config = dict(
    n_layer=12,
    d_model=512,
    n_head=8,
    vocab_size=11851,
    norm_place='pre',
    positions='rope',
    init='uniform',
    lr=0.0209,
    lr_mult_down=2.0,
    lr_head=0.00489,
    final_lr_fraction=0.0,
    doc_mask=True,
    steps=5683,
)
Each number is 500 + 50 x the weight over its row's rms, rounded and kept within 0 to 999. Layers, rows and columns count from 0. Numbers have three digits each. The size before them is the row's rms in percent of the matrix's.

# layer 5 MLP gate, 2048x512, rms 0.226, rows 857-1070, columns 0-63
100:540513637491573546445605463516459500501541570486483556543527476463462446491404535511401426475429507515533419399438535555471499516489553556496484492518542492489569428465481519515512571545508413
097:450501568470437535536461399414502552489551537495532553475550500511446426614460398454493487529478532463498447524582588469538597505612400474459494429465486529468461595514449445478523473467454545
103:544487547454603466478451521463501522516583447525414516363393559542585472545515485487548498572552581460446520434578461398521528433514552538490385586417624474507539506474528466589478548438498553
104:553495501460509561543540487529372524516481485463494551541554474473516485449512551490486539562483507500472599459497556456470556493464378565570483491474603458489472564532518468545533507465399473
095:465550411547393491475512517555452545487459523500484536488540465437511514482428583538507472493534513461458451447506447534485532488469520548421514543549510585576471509409521495468497533497422456
094:576545569474518376541511433467515522482475435529460424516548525434414537521446478568408509622465506542543549471523473424541556566528426472423513484496505475488540555491406475507487528549508530
098:493524471504498570503553538513408542595511518469502483466540560525405505497508461547560524446482415513483434527532545539597580589547393531565544542556441521559509462564447505510400452486543499
097:541497463536453522505474496501496449515637480512464467616602506532535505527589536528572374532456498486472419497522497518418510444401565549551504551440444550560485579491473450485421527493512557
096:535502549501444463523532481438526486426535550495453511454371441526456504481576554554503481569468496433564512434464519476407521379509463493487563455414482514474494427488457489464570456552507469
105:490508506465591576424500525463473538520496418583508536543471510566430604434542621555524584485446470469444461487389416564456500510490430593523629508452502483448490478475436529455552543501516556
103:446521469585510498498534481580528449574510487510524504411452457542441514516458508509502510552453483492488553417439442558493526565469398512566434531477438582469492528552511509490397467553467518
099:466514416438499543622473485516458562513443470399404445520465495484536433465536508450462424620493401503567470462520512431535442535397523447510493515433501392397473442567526558497518586520435468
100:545535526578548583499490626511399572456557475544418462534592469516553520475474479495540513548580430479523478458487509498536473496505550599482439515574490539531487430574473458595526480512442616
101:505556563461549525550476486490546532500530484531557423519539487472444565457521478461454583593472482524568469494491506502538567536533454534439464488475454487466491424497451569494505482421476452
108:429475485520476472481506476424484516472424471588490607485551456565512575405470447571432470500567441547479502385494542526517530544609404517560431517454510494466500479511593533529474541524539488
100:453550530506438489441422565531420589543495566542557513485530417496534499520483523460454429519440472446611427501515538509495558474468470510557471562481486486514561564573493541488508527509504557
100:561568470511453439484530520497471553563511535404499518494509506449556429587464463533405534427490459507516433537462581490530538380486498560525515457485450460472592504600497485474461548557535550
101:493503502518485497429459542480481555467475522493541500495436506571496568529514564560480445470478491409502569533511505477525577560485456485440489530577483522461522474543512474506592482426542499
103:441461484553519508526539461510500445527462528500523446429586450472486501477510514454470431498460495571376475491517488559389550495509552520464443475495483502512500507535473523528550446513504465
097:527550577495539487506433574521496493505522437451559512569452530554497504517455473482484533543496541531548490423466485463486518556514475528481524515470536559470612594438417486446621370625481487
100:509615571509660528504454559500512573498444563506519562487513537516476465392425423436479430510464494438548428528443591474485548503438556542505485607440498482477509478491509539600528537372582511
106:586575461553558474435552531602571516563514596467502596498482509431469428506469472512512454497556417543554537477450432504519475604477536471511482507469553460438440481521493515563474525525502535
092:519517544441477499403426469566505541480553542450468404444442516442457505510422565481514521532543449504547537413479469533485499503502525404508511432524498510470552525456463460493524416488558438
099:434512539531450463447600479387442604546533455526477473529462507388505542405510464491553499512441511536531592481489414449443443473484475503460469631524536393558545479480426445483454482577588597
109:480490459482545544388474495483493452455500483544490395525543387461497408515505443549387547516435498472494462512575523570494459507476520538609448498526576558511483539510497574519410602562506555
104:494501550544503568535504574487506564507468441409463520543504467540569496498555549443527496531487496516543497459466548448477512455465492483539490503436495456255495510551608451566554588516550472
102:545499506443574549547531425524465541439515528465552459534495535465459514437495526546577445530579525506487587506496533496507540569492423513569397466553540471470513481443550573452519473554395422
102:546517450478543486505472538510465517466549500476496464617529465553514447476490563482504507458484539477541534516553433497497426445528563532564503446474476493459543621505461469597513565434517471
099:570596563479497620423510514598455471509507497540419484558512491529550461540497535468490524500540502484525465618586568545440468516535527471499568559473440491501516394457536392474548632556483481
099:501350520505548516519507488491572461572479426606507596446455585526447451552490509558526518427530514447489496546544513507523474486539423502458490534518494509505531562473399493461623534399489480
096:472496510521622462472504611492539513483514534501422509431558527579576471485534516532380497514553487528515438527497559497506521528458456583498529460479477493572563406506543578572520445515556545
101:477520513435608471470574480571477469510454600556583458504462464501519457433409449400532521494478529444426482567480444467421448524511447495535455445506584487464510448501486502457486529531549467
103:561519563523518476533502478579400486512512476482569485370499535550490565582503507464532509543432598557470533398567439534532519514455542484432490510503507511622520576538477525487503480464414527
099:496445504511497533466568451534412456531492436435472471534459529478528514607470447524485447534504443540443583491491450457438432579508483485480405506530457506438415478505548499518482483498381528
095:450559500503492365474539508522489430526499489457525556453444592549558449503494488588541534417420451443507444566506524473581511578514394478478455443432558544467531540464499531502494436465513509
098:488589461511486421415545580448475498489502539472532376545462528513476508616617463510461541515511485496592462482468525519557539489652500485456507465479343434537500519461430500526465450524502548
100:449566511527503488608419580580483406523496525485557531496506487465461417504492541496540480554496528564519565597533457567533486475463462529466508560491504454474523534485562610551495526511453509
101:467536510587459530468454504504565500438533477541439518414495592592516467448481506405490533488465511543428440426484498417467499483426494484460521526546527460536523491619564557522453555473501479
098:472376522428416467531503451543420481496516468437511483522485445476603495479556504542459539500501511562547536464509564517554417480494539496551615574511435474539489460503492533433522572563483521
103:442559494511573507556533504559536545516467567483461617491564596417596502494500503520468516542480497495477525431506506466453485474444512559555502424516459453510515564429480472560430538428453519
099:491509358449502482583556524527453534624590385522491544463511549506459514524430464536567504437527492469524424443456551459485454448592474607458399495514432483533480450600513495445535464469503500
100:416584463598483525466522542504516501507511479571531483535515573531512559650515487485492438464525477440483387465585436551528504438508453559491533500563463520529503449517463532492452505561465449
099:406518526527487611488483486441429455543459487521553458483524498499499455599457409619531513473500557496495435567540522545510493518497436452484544394518425492554505511543494496474499546444525420
099:474523501451567486481413426518457475547487508470496513540502482431529465492506473423466372446549554527446560557503468495522558487494485397464522508574466483511476538555510488531514516570450480
098:570482532438512575493459582506455448523425510580481569535533540569520505407510504515547515598485509478451548537378512612427550501474493397476543492467510481529535501429439513561499458480504471
099:527473581537551517540560473475541466574500520505423520496513496476586481507489565489519522580458446566512512608564544445496499545532536485504470500493526555469574587567440546503493556509503501
097:471533555563462545575429582539464498542481457564531485547542527436461482518506497515486359541602509446553450501523526522518554472521437560550415465513499561392463486515527509540494398528518452
101:392481463467500526485538496518522454546473506575452502445565577422528396498561442527498495525563459436484515558560464544474485420494507496467511484511613463466473565480531430448475501493454618
098:548494600472455493446526429466512458438501505454455531494493437448339474409455517481478532525547486345475535440548563519524517439578471513507551458521427556525606443569507486408448545510457367
098:489474607462439537552479534524453510502466586451506479513533504424463472601474504491607534441478555496499483476525389441542507440547535510562518480516532483530432474532451461447519547494451542
100:422407445450426563523518459472430449513543537546461489567465512583567493494521568465547588453471501576453443508572477475530593518620483491450397503424519505489444505543536559584489440334410517
099:377476465503391472396454498507575523473688526520495428519474554534432531432490547468499465498455440536498594540603514507481403449498501496479433447491506478521446554507565592567563493473428544
097:454417481450530511452593515599466478416539564524458431551465556492543466485400484438584573427569501600624522540521471416516560476456536434484436492470469454423522554473454554489462476477522551
099:453469557454516541578483461557499407393503478505573494547516493427597443524444546584541518386429481442481464506512566493480513528435492535556484432527498520487486498484514394431485486523540514
102:505553453503495512560495617483458470443572617550489410384555394376495582466560497509516474475514509514507469491558626481484574490428489416439471422439548525493427531455487474514474376520487520
097:424504488445462496488544513530454506468435501441464543503424469511525527469432496491487393432474459447509500483425481541405516492495501472521513531380450531470478603542454531442532442505460518
096:543542521595435547530547541512492518557592474475529531550504473513451448525573386531483485578548390548510464485489532555604522514511521417480496466461516520481574566443576542473568498474520530
098:498475461467478639571512505494540526539530450436504474566537521537468500451460460424496491549445481525441532472532481525517419469533560485569487509512507571483522470498542481563465600602468510
104:464579616571506571544449481402521385546468470550540443424536485418479469568508411550514519518517517411524501493440397483507555441486547476523539490473536443585479450578534312535507583583485581
099:426503487512615482509494483490530457521515485459539500459502576527608492469372524429481496562487552491523477481460538392525490477535549377474512456554575508474436523515414468409485517371486462
099:482417480551486483443526507487547479466646539525521537584542513465496483424497531500534452564423565599516515495506482444501498518476487409526395426546438607506415428577479543504495504443472501
102:477474531547478442549513515539505525446471491506566569515539561503503412495452420491541523467426417418413420495565498570480461520520416574467483559583464488416439455558549473395470545521556564
101:533510454506456488493553471520441468476483554511522570465514490527464510500560516524531536539538528616449558516447447526552414547452531497452515534504448505484378594547440552500469492499573453
101:570457488460614579495540414515440562506480511497411482478471470434512491479426503543501563510598586391487533500542477514553445491500442531468434487514561488452430503530528598447579588486526500
098:535475485526501571506552474531488520584375448388559545513479550502565487528517454584605547521588444528475532589585466399478511439599363476474520437388533444537556575492523447538488390483522533
092:519412501548544493544572434459525543427503455412451496577426494579537584571433465568508515529511447531542474508545426534530516531489459482467472638606536425481430471501447467493452484479434436
102:487466515532512552532478453471471509485500519485530438479522573482455541460563453488388543538507459497442519500503529412486549585471477467538495537397520533446425536480505539581441454469508466
099:493560488559430533442548536473562483489559536414448454482496472602459516390445531499522540552610546465530463550513535473490500472477454542525476488486492481458546580578506445512522621456473545
105:556498559574480463406552491570526635528532519463495498591559568593527469497630393531544534516498500533518476495436504535501453569485554617509545482480562380543479513493377522548504566476514493
099:501569522480488480531489554629470388525481574484492563499530442497511443483548533544453485429483486410456409510464617583503499490485570582526522526508583580429441521539470590533472458419485457
099:560529511512505528503521561508452558514531444553490512497535551572524427513527578527639498503594480472495458464440471594432465527409498536574419504499541501461518516475547419554589427527395485
098:484423465534506515525403515443438502510461465511531468518553490488539524466527530438466562528450327532511445465498559539503496577512422541482440418441444452503567504532439523530519395533490540
096:436489487571531510504494527430452568453498439567450478540571539477464548623497500473495504476501533550480417510563494603425537449551468476535603437453496521503433443441445554467573486517559511
101:456450463683617523522574540514524466451507448536618456573526483494532531539504554437562510491491566518526440564482483462496491576543502509638426447526566554456623513520402467523544463519517469
095:513597560495447482471510484497540505428503527511540513535450532475533427537428584495492486547533517548477514572471501566513562568473491502488450476534459442609470538505433546604563473445497466
096:554461516622476552524500473487460549513408555547516527520406549520493506483574501484452409499494433516453612500477516476525486487470463479506491396563478451486452510523573506511488487565593557
101:452434539492478504484466453476487386568546482503624539474575488498484622581460495510530507539531424487543461499402430665556435554588458532434502439561549480607413456560531449508562451477456510
100:456533553525479478530515517651430493458468448527555535552488463386574522433551522475476547552453510511461442545552473458488430518527385525496486538455521488452467477581478459521526510528363497
098:551444569491453523524468456471485453403448552456475555531556509509500481586531519509560454540536565488439463410514522567554479570497528508404472503560507432473496548459497552515423548538532579
102:527503493403472476513524443527511508426580444487482440517539423424450539525517572526590519442470525389468488506581447584564423483481581444568511587541437415525551481455492428600501526506515525
104:470519554499462568504615481522559494588542517553522465454505541485580544439448548475436490601497514492513434427460507578508512504435480374516470448528541497531515541495487535448454457449540479
096:469577496514556543459533638456417475508481524594480508461447499473397536558514385448421525520503481540408509510456472480538467524480484427612544541501573539468424482487491507511519536448568543
102:495495466473542446510516569618475524510505495566520458499527579556529558512430486561554467439542445470524524564625490511541453543534521551549511492472519537471510515487501584468511491437480519
096:490517508520477529566553584478422430478522544492565489492569494539607536515517576489502368484442583321514540487522533561561594428491460462592590457479551554535467443506557521491503476485490472
099:433422513426470392505474558501525514521499530534440439445565458503446530502534527591477557529546490528426476493568582424599539525546517554468531527469442500533492448502478497501537482551468519
094:484466438545500477504530451513492450476461602533496420507545440589489540503422526480529494492402451453528543453425530476464426310448524521489514473470491513536526492427496495550461475655511569
100:497544526526518485568497454463523461355497581523512526509481554592456564504531482549486420514443508524491486516567463469551512458398549430496463531463512419518473532487501566540422489450529491
096:490518485497620495549503477484523409480487492537614454461563455536522509563517495394502388532487498482481538419521562481529367486524454588529505570557537449449531491473419460521429484439521511
100:521612459562535547481538413483511472434481630500531534482599497482538477529564396499440509569574421556515397504579498579492505518572355459456510520517467549426556552513431515532537548506501547
101:490424502541480525543474471486514626495531484461502540379528455567528503415489533471429585487499509522492461499438609591563503489454503565481455502481480524531527502542555586466485504489555523
103:524478535469526447547520428443449518535499406603515581474588574477482461411495515411465672540496514387529532497515565508548475435466463483503490399492583439456529514511514420432503586518485513
100:529474478605504538376420463478469478446454466546401462502496506415521542582526574464429553503470501479458504471493518549444484391524511596526448503512421537370438483507464476484525519432550533
102:466447546546451455512455549503484501471474461491482448595536407520473490537591485561493438605468474501479485451471549514471472528419558457473524503469477420497551550508491552423452497381505502
098:460479444464552454450494550528399464513509488565467446498508523498481542473524598525429447406420525499503505567458470407631517603476422510507453456514478435455537563404485583444538479518474474
102:497521460509500426502532503467464527482510473504462544521537529597502541425450582506554571512489522455579584537564561574631523498529638536460508464520519446583479529519550566457509432508516591
101:508523457559536545501488449458449443503493449544491462489463544559406496506532466471521437590498557458492508454429479495443480441554474380452527475498528459487412478422484539441545397454504476
101:500512471541579465510491477551453606573550524420463458527504493477433472416554498492509546491469379619336419579365485392473420493470498570563502439502534575564507486479406432512470440593479465
096:493526445549526609513494376490407483476489537546529447516445500418537502472559459541452497458489467547451475563451488507394471411439521487477389460593492535636559534517387583521462530473493489
099:518586494543542440568558564475515566452339440445540511544426637504539483561605452461427582453459520450445440448520521397516483529439446559440500519463453458412464483578517433518558532458531475
105:465529490543513487470540470429532502494520400590421499514566555487455534472456485534503441506552538471472403457597516467507531507435428464539501498538427530495458507536564551427499494481469475
099:594416451553490552530432472505548491559510473544588482547452542485425545550536404478461509442575460445458479446508504537513483534542504468545481557549534407530524611503459559461459530413422492
099:477492383469451496554466511535487521514460452430495506516432528555478498481493471520564505448593526577532382512503487534443478593538442477526428461549532492384467589500500472494580477510472456
117:574496453473501502460485538466510495528453494523477575569505532418534419479532498498528529447450534444502431469486390542525564445547430408626549520547514517461505332586445419499502536578491555
100:459467480534405506477431467445511470477478549516489496460531477564433517452531439608450508541524544433494573441560449461448547469516551542494549534479490502415528478489485557545509451507566364
107:463538523476501503495477557457498485433408555562529518585544538373451489382445549435488441499526530534505467574439450488571428562407388611501509528547523553387468478432404471433490531476462560
098:528514560492504466499525500569515454491541621522519520521501423424515505494511528630475562457514502497568555561581459502560508527438446509440601435520500462530498419490555484591479441471443555
094:504464495521569529583486434482408509545517484398499557524550622506511456497563470481534537440506506533583494531524567459555488452530511480486558441497549488424494452571460441518599509540567561
103:531443530481427458479594595518520584546519542536370532597500556489550437541501469500566458574500583518467477466615548567568545428480437562533516504558595446507510546509447493479565551434460439
091:501490498484520476495575534341472565504506518462458426515493463590511479505520466598455544500523517424465568521562471463524522444498511514387426476454449516480482499554557534471498469600527452
098:430447480391489510508434439594486458452444512518508383537527536499505577454438534447523504528462519570563404419572515501439444410471430584558502554503487549466517480543430568500518469459515493
098:446447482565567475479481525573485601559505454439402547515471517427513399438538535495451572409579501506523458516488453493563432593496532528511470516390496457529563416522503523564500460474427560
098:546559534444539509501540461472474485523537519525511448544455522472554509555548362543483471393418472459445533578532508494611535476529517549492563502512516590486451507529504434471401522460520569
100:554562498518500521538526501498559484510486534535426455484640543486424489521542593518518573503419415451405521472549562570483532586476491595525582615524532463500471501503468515511462443451436414
104:541496539533486461463501557549531493432540453489472464559486469494483481492458445497453539548528505451447515469493547494504478508487518502547618556509520525548484486512448501488474441501380511
097:497491503463467480516504515471504480533621466515469549538475448518479434569475624526500568498468455476558447453472445457515496582414523492477575427526516555412524529602463569497573515522535561
105:467461500505470432454476490462472501517424484500597468456541504549477492477461445519469482502541545477478480473430614473409527562433548573504534418472489479584574515533409530510516481473536540
096:512490477552400552590478467559467559457455508533555507368656591482516491399549528565492543545476457498488516432531467400450489528505489588476528409461504422478580518496490526524471498450498587
104:453599505486530522537559551462472451534522611442490466500445469496549504554450602538555561553498580487486479576440480597563584493558539504544448514556516513510502441478541483421583569535501453
096:485412536513537505522561559557415428495535490455519427464545517567424480480471517463511490493517549644454342600536534497597598501404489468489504484504394556579466457527533440412519536534494554
102:359423504488450526528465530468437531374470467517579501551577523505491505485527520555486602481488478497422461455419458539458480436441479447520556425510419506521388486510516572553472478464475572
102:461477460525465510483525465472546487502505582574473501469393404475594591484442467411538447499435559505552496526526482529552548516579431562434470484558609471612586468588479544516449521540548506
100:454426489452577422473560482598466536485480573605512456483517597588448479476521558489494605501408526542447469535517497436473446432513485416525512556512583584531502550543458544589437557519537507
107:479502490526498508509524477511505552617517577443412477470467433412476479538387468393499515529438541515479572503447504416534476504525459480472542490434570499411537632511466393525498451597455485
101:480505437483495466503462474501473479444522596470559515445564494495449496513521473419554535485411584585497470555434565492489475488422517498520655536522527429518562539522503611480485422563571608
099:513461525537528555567458500399457497555454555574553454568451550541465497520498585481493571481499565484438458460482506508463465476590502518506472428504439489554462487534502499517444456537466484
101:510432373506581515522437586475440410524441502503436476499484522488400515540535516538604562499511524451496494427511485450475538476515524525511393499592450582522551449487583480473505468476535499
098:460449619537482480542511453525641529534495532452550431485445582488462533445590556628538460502441605502443572470526446443586445499566426445516548529437387535513525464559535516541508541601517627
095:418459460504597532452519529442483523438525462526586437469556490519446479511420457628480449531535492508512433541474564554566518456451507515491437558507510530479496491527447482570471591539448424
100:491436509539524535490548550527550376475527476475567495559523544563398495455377546491509513485466521504475448473398449590494569539455434490546513490513434398463549486498490477531504534455521570
098:492509564534467626547490560516440535495530438398481433527510501511458544412413544484580494525523483440484492493530545502452497536508509525551484604436531523427506538420612492536500534522470516
097:514398419407414517464512587502541375504473532436454494476476503522416554567468454521492432512460569575490483553541544454480518468489434555550507466515463495497494646485559505551383497558466465
098:415510586507453481555584552488581541489397602500446515485628497546549591508472464514559471574548386577547521504578473478613487473486499565502416507514533548497486417472465489474510514475495487
093:519547512436506470516542418576441577472517457612601429520542462501430521469460617465425450536550607488376526449496489423412472522522525400450559506442490456497518509532526546512427410529457495
096:510488537471489522521512437546492484408445575590514463555457484485478479476418525450523473417517505480499551498426493545474468399435591499450401442467547479478525541502416503479478517411519463
102:498409476377442416533551517500524525598565468427452429481458524509487558458442540567480554430534500475585557519578405551489534530540520495514437492416501366530445520503529661481592545443491509
102:570478464550567439452455507502554548523520542525514502520551561546519497379464509468577534459486569524481562462452469517505409458509538528434529517467428542507455473554535515441421574621530508
096:524659549487476507489518521469519467489536387491503479472509624529584411502464567514422544490573438542465502521493502510547548458625608543478508544509548526399514581481493613526477499507544419
098:417536475521490571517523533490433533483555454612502481481465527426594507508566527619431524497482492552537487511554535515419433451578547540556461503581521535503558541502461415509451579542462526
101:552532524509467529534464485572504499528600530530559501539560525516570618462440494559492521453558473409460465544476478459435514419511516547454419496470521423474419443518428498482492481447467494
101:466491461443492404540565475626588477481616551483443499554530471450399440461464423519505536486477473480480551526504474591469448495530468475521432496468518513452547512476395530517467492483476535
099:464473550513522452563372479453510560439445559516569527430537469497413471527461562483467483535474446493510381485569518546550527567568456453573495549454558478453508528534475492486467547551537533
093:411477518567547478586432480564526540466453544498509417522564464535544557580492509506525499611532524517539470534528563463469493572417457505472519503423491514567561519452559509482518532492429468
098:488476476593513472529516488581563573458449409467439512576493593492488571494473497532487491443450494491498569443532478473543391497613529456492497467566513461395506494391597513533410537505384496
106:462484475424452589472467512553512430531595610526510504537539506501579425567425377508516575532532487422514521495486503486554474602561524495553484437547514497442513524476465503515423440503449541
100:485507514531564521488593443478326544524549568563494522535536559558540468524549543513506562497414522501485452543474556417550532548466498450469457494527541522555368510537445523455560449388555483
098:468407471527444508529531563530516503470512511590505556481469454459397606506517635536542586425505505469522438618470474480468533480484442449419478499389470466445497449540640547473394459555468518
101:503516558525529503565491482480484517468545450535435484542440490536467500414483555482539541514563459539501506409499428484443459440503515435511418393520485477470432494436447509511445470472554598
102:556557554515544471523537459532482483526486565494530522447507483430594537524530449547522566480450485487592418506533534500515510504601522441529476450554520454511454584433487536541420479462507471
097:523548617564450474589517526457543475471464427495498503575530555502559426562419608515477508502540497488497471433499431569478422424508434553519413421442518546568528464564561554517523455491531551
103:392524386635470472427565399439581559486453453535502527411529563533572521379413439547514580517553511522483505472481486403470564534563346463539495465497463417443490498482521467454512439465487604
100:578580506519331519543523471506440503538517512468433542510532498499525552468533411538523612434545577530493504511434515504472517492546519626497456537499464566465594461558449520557524582406480536
104:618549531530540525620481476491485558570572485431502434560464517579468592477484429649504458496552522475585506549487512476472480478520625514481460425549456439454524548561517468513439548466441532
103:504541440548414556586616456487472469436434526471483500570561562505503546475438514446505578528513540435536464430529454490401428446514475584405471548556555581550435485520499504490545545444535460
103:491537520500515535438586484503550493457454484578508525522402495486483579535552440457407540487466403530537564470528500496461500633528482509497448441529560483592461576504485550528450561501592429
097:434446514511456528488497522592502491511516510516522410496500559485483470449507443435479642478588508517513477520532474560508471597560611526585573531491506505515560477534481494454548544524489525
103:469539572582560523544525522477536524597482520467536576422482423455608562550508611470487542546577486486491503524588550510480518453445530580492508513489520466517503552520525530490576488520472530
101:538471498568458455355512516390506493399526589556475502488513456463501499457547516476529528543510588436549399471501445443472509515492565495494563418464509549483442567542548549444480492465503526
098:494494449514498384428471428456568496475491362567552525508518512484470576510519439501541402504533477516438511447564518532508531500553495455472474466464474573460489418567542501426476617473507571
101:508549519501467532472549479381528519531578483437506512471510516483439550453486511503532438504526569504460518507517497515566526491403468494415455425524564505560546508433485615375569461471469535
100:492505467509508465499492535489463447560495502448538573586484510501543561504545477543501391421481529567495431502425528480475480539431538548501420497469522502478425449527480529564462504545518557
096:539433466453473505471518509538462483566462507446541520552604494498542518501529435548601564467493459431487474502395441494555425543467514462465486570538480515527473554424484471499480512511446581
098:484618487499470556503564540434533505577554415556580509519482487523432542585495406484569502482481497549495488512516446560427426469532518448591425568520534433513484631480509479518459466564447570
101:545511445527537564584640519535528442412513531428450482530428540519452518432487412538514592583462495525466506436414506512442486455468548493470522503521490438513483499448376545548542441485466555
097:419491530484480490495453548589444561528532653487568561478558437552508515496451609477485470449482444519379534342474476516492502513509462389497456472506483369487525596473580419391493499412465563
101:500526474406499517485492513575501560436507542421577496413468502533537450529507497502561528508560495439498494522582514555554467521584499507502507473537353535490576489555456508444525519549457502
099:552539497532515562403497412503488427480466502446524467541501480468492478565441491376523478586532355466444532478573492525501500472395592480545564556567490563427437440520435507457553497525425526
104:394537532525521408366526564496398482518484468486562484443417532492420446512485500510533461529474561588534521467479472604431461442557508537516503538547462545522501417513501576580455439519510468
104:493497423517517594458499532416493401565395510498558490517497517487455395445563546506565562567510473420549498368515461488583514475566454528530464493548493472546503516496524570539570481554464518
102:579561525493492548494542500444483488469613552484492534428452552508450457495436486553599552589469443520492516550498544468546503482413509463504477523474490441419503528455564473475428447473466547
101:435532545423477480575482553430473521478523572488457549546581576532532440510473519586505410476536480405467407479528533563522496469533570452456408406591489469471380474456492502483484536558485492
103:517465565496483440465524496485473493529415417695525533413497568428546513510496491519418590438524528503494487529455495592362466462537502458577484358555504480455496449540522464434438473512552557
100:404559488484518505509552490576510467526498531499483486552503528399503453460429499465509508467561521480587419520490498424550573457406527553517594374557567468437507455464448491437515486485431552
095:489520578501519516517583463373411469505552545555529547503463444538505517629534580516463497480478495545392526481456576532473531526501448522472405512521494558631538474456443456575553387603583478
103:556569436414560527433601424592449567480539447402452507534483519445529578576474526481485532476498416476543502407457435502479532550566558374522453459579525484467465558540533424482544522596484486
101:542518430539405495506444532540529516455458473506432492498503587466473415506480491480489484506526535397519460508523454483495514511500510560509441437588582529480478562448521576388489443499440499
094:492518548393532385461486543482547486464471540545499507463518462499446617533493463405499531497557531544446463492480504450529519553504497450542462519491571598485476461501483494451508444480532456
095:501493528664470501468526428584552419416450550470521467556541447414473399596468526468487511469596444469550511489573536471401562514454491492403498442477456453477470508575461482476497541501464480
099:538566539452466556356525573429526523527412612599449577426493523488457390591489507543499516528569518474467539457427518625512632489537509434442562482450553547482487519484402504517565582499563571
099:511418479430531511528418494493446488458578460508598477484519427515549460505534533537546484493465421469490437585478490482467500515473565513519405566531543489533485483465525431434557469454434415
104:470514428535540394471488514536543502554531594527452493525523555616533559560544408439551581460487476432487407490501487496470483502498521493547578511540414544484565470485558471435498416487555428
102:471509382495443479617496439458450493540384607489568514455455541461544475549468422515566467589511593472461541474503460508457557485554583525453520558486533545457458556482473573509584505562563494
097:501459478562418510532398532557499526470608493541500473503570509493540460513478473435496532533486456486479562514487468462500584579443418415456547622419543529428519496489548428553554467534427495
096:477494551487454552516544571464532459589491500462502524430514539439453520525543560547520555553480583506461539469545480464525544508546540501526427464502416538507378502475624502456514468524515479
102:530503483560534533457467504513509510555538501558433519507471493558566408498486402475578511520443534526528509413523586573572481435560490520499562529563470467497458487412511522536532509498494495
099:483474491464589454572386532515578435441537526588451486561473481497534498486503399507541516475456470470459488456539491498498494565500561519564472520460467467462417477566474480522517397503591464
104:455577471456576531497446514655594497474501526535533542558467448500473514430520433536468498442401406463463441511564413444541428456529555481565546462525483466459434559433420518540467535461484493
099:408548423455514522544645472566489490486511646461492520462551639469542565477424453511551541508435523464487520618508493536569510541514562545540514508413462514499519504511511441497455457541543515
101:515456549493457425576525398553482495472448491436558473489477484502499616497519564499492482536493489515492466515514475530528589500575428550492583482521504541495589503519485472574610553520411483
101:415590537554460613508498557578495520423497520447475497435474595432546565593484489499490442426491468441452504476492553609474485507483543593494437515584513465412528406532429591418424451501435511
102:446499544495463566523482463421481485477541438566469510483406584597420586417537537542493512508519466520487469554350521571514606417469529536541528463416421539461525403520539506522448467532557578
100:527491438446538480552571519599496528425531521349491460524596632469563548592492568479551432553438511579545549414439468496483433484431453610402496471402505510390584508499494529488566486537483481
097:472553411464397473469495536394456562515541566507512511556430586425254507467494526416605564541452501476403474467500494540492534473466479483441395511573549541373532552518482499413552509509428499
099:450522545567523575517477502572549551453486427535553501507558511490435440490370560585448582488536382463358499539469507441473555511443601409579497562522501516635522548544455422623449439491527491
105:403546495526476457526473459544487490540561489484422499479486478570444488421480465475596449491457500506521531457464452399442503561500522387356453469500507533502469517501424505505520459460426588
098:480538556453476521543495481489411398571635524458511594531472580460478584484462571539430577518456665446485438465462519436503473538497527568509527515470567455590513503516480455491568496573511528
104:509490452498522512413520523581598483471500518590418507460491458478518447470423487500525497491460541535479572542498527510533530517496411525457429484468502504518440422549567475525416421494482486
097:507476483546555463482477460484510522492492471561442432462540523553613463538502521572492491495487467518486457502531479598668498419476498522486523453539530487472510509500530493626458498560558539
100:555501486474475540501466470452506390596462556507549495508412549565482522458519474521570473451558543509458479478444455566550463537442411519648589521496449489496567462558411560554449577507503589
101:536454447512466565495527552391461428509545553500393594577496501491480499516496479467552525577552474555524494542517606519615478488538530447567647508515504598538512571508459568506473519389549451
100:556377495655551497437490469576562543485584475501533540552501502439437514557520534465495500526455488408508397452456445581488546486512579501468468451466508419467462470544449476458446509485514411
103:560436486595459449553551542580485482594524573538491471434604541449591485470465447502595490465447505492464388471436546511600663469509526492447553456476514507526527480496427522426497472560490558
099:576522521562460431504560489577455388451474577467465522481513547436491478553516528521530512529461476494384374611442502402554511480477442521434561539523468467554465544510486517489505435565408550
096:501457449513485594366457497414548462489640492428529545442511461534592412456467542520523575486437472497407522532524573486529493506461475512471561616517495443498504449488513502495467485526456476
098:487505468589525499586423435517579533452524437524554488584488464547484458458518450455510394507482486566436539531498407504460446569508471558540507491509443446513394508492508547466493497490553531
101:526567504445478537432493465506486547466520512515450551503536573459531469426571532512542513533515417529458399537480509596500495451496514603444517525540412534528516491445450470555456518500505572
098:599520533483541503440510453465522502508469470512492526435485529432493525532523465453535613471403442488394547525526568455463497461534546481544532421467530572484405557543543448540587517513472570
101:481563442569514507567555452484484465583432510549448454537460452522440478457600508522468590558488529529486502506520491430460597498483601469419510513547517502581513387478445455543454442565511528
098:428512536570573452439526384449475485473466416539557480571550493526520602424390412455488538515529482533440524502489533473495527470517469485466526500541531492408568553506456468471455464573583518
096:447514508579533454563524520437524520483519492504546563542475510458508454495562495500465419447481519417432428411564582430456474473578475577487450485481491472469497507470589493505502520436478581
099:485452499454544518554495474525621541465477579380490482524569459385556545485419557513444649488489493514461538536424494518483499453506514546538496352539522457560508483484525505481447405491515469
102:540510524560452544494511565526525447497442513542492514529467577438511519574512510449478502420465437405523493488441530531523500457479556513442449622499504578477527553555456497479491587541517541
099:520525516496537438499418414478509472597514487483530610544575627573469485498477588483477498432497485510403507557468430579466557578477468501535544542514564529490487491523539492484500475521421566
100:588482502434496472454548450486469453545460462546608381585463454456599487543576452539451511531489454553514488492536522427533586506475554584482517557533549520488464603556524474545517527539494710
100:427590517493539528569418466486541433558568492503533498434539537518506440473541558516581438514491453485467347551497595433520524501418535489471537537566461414521432544458492477507545542472582476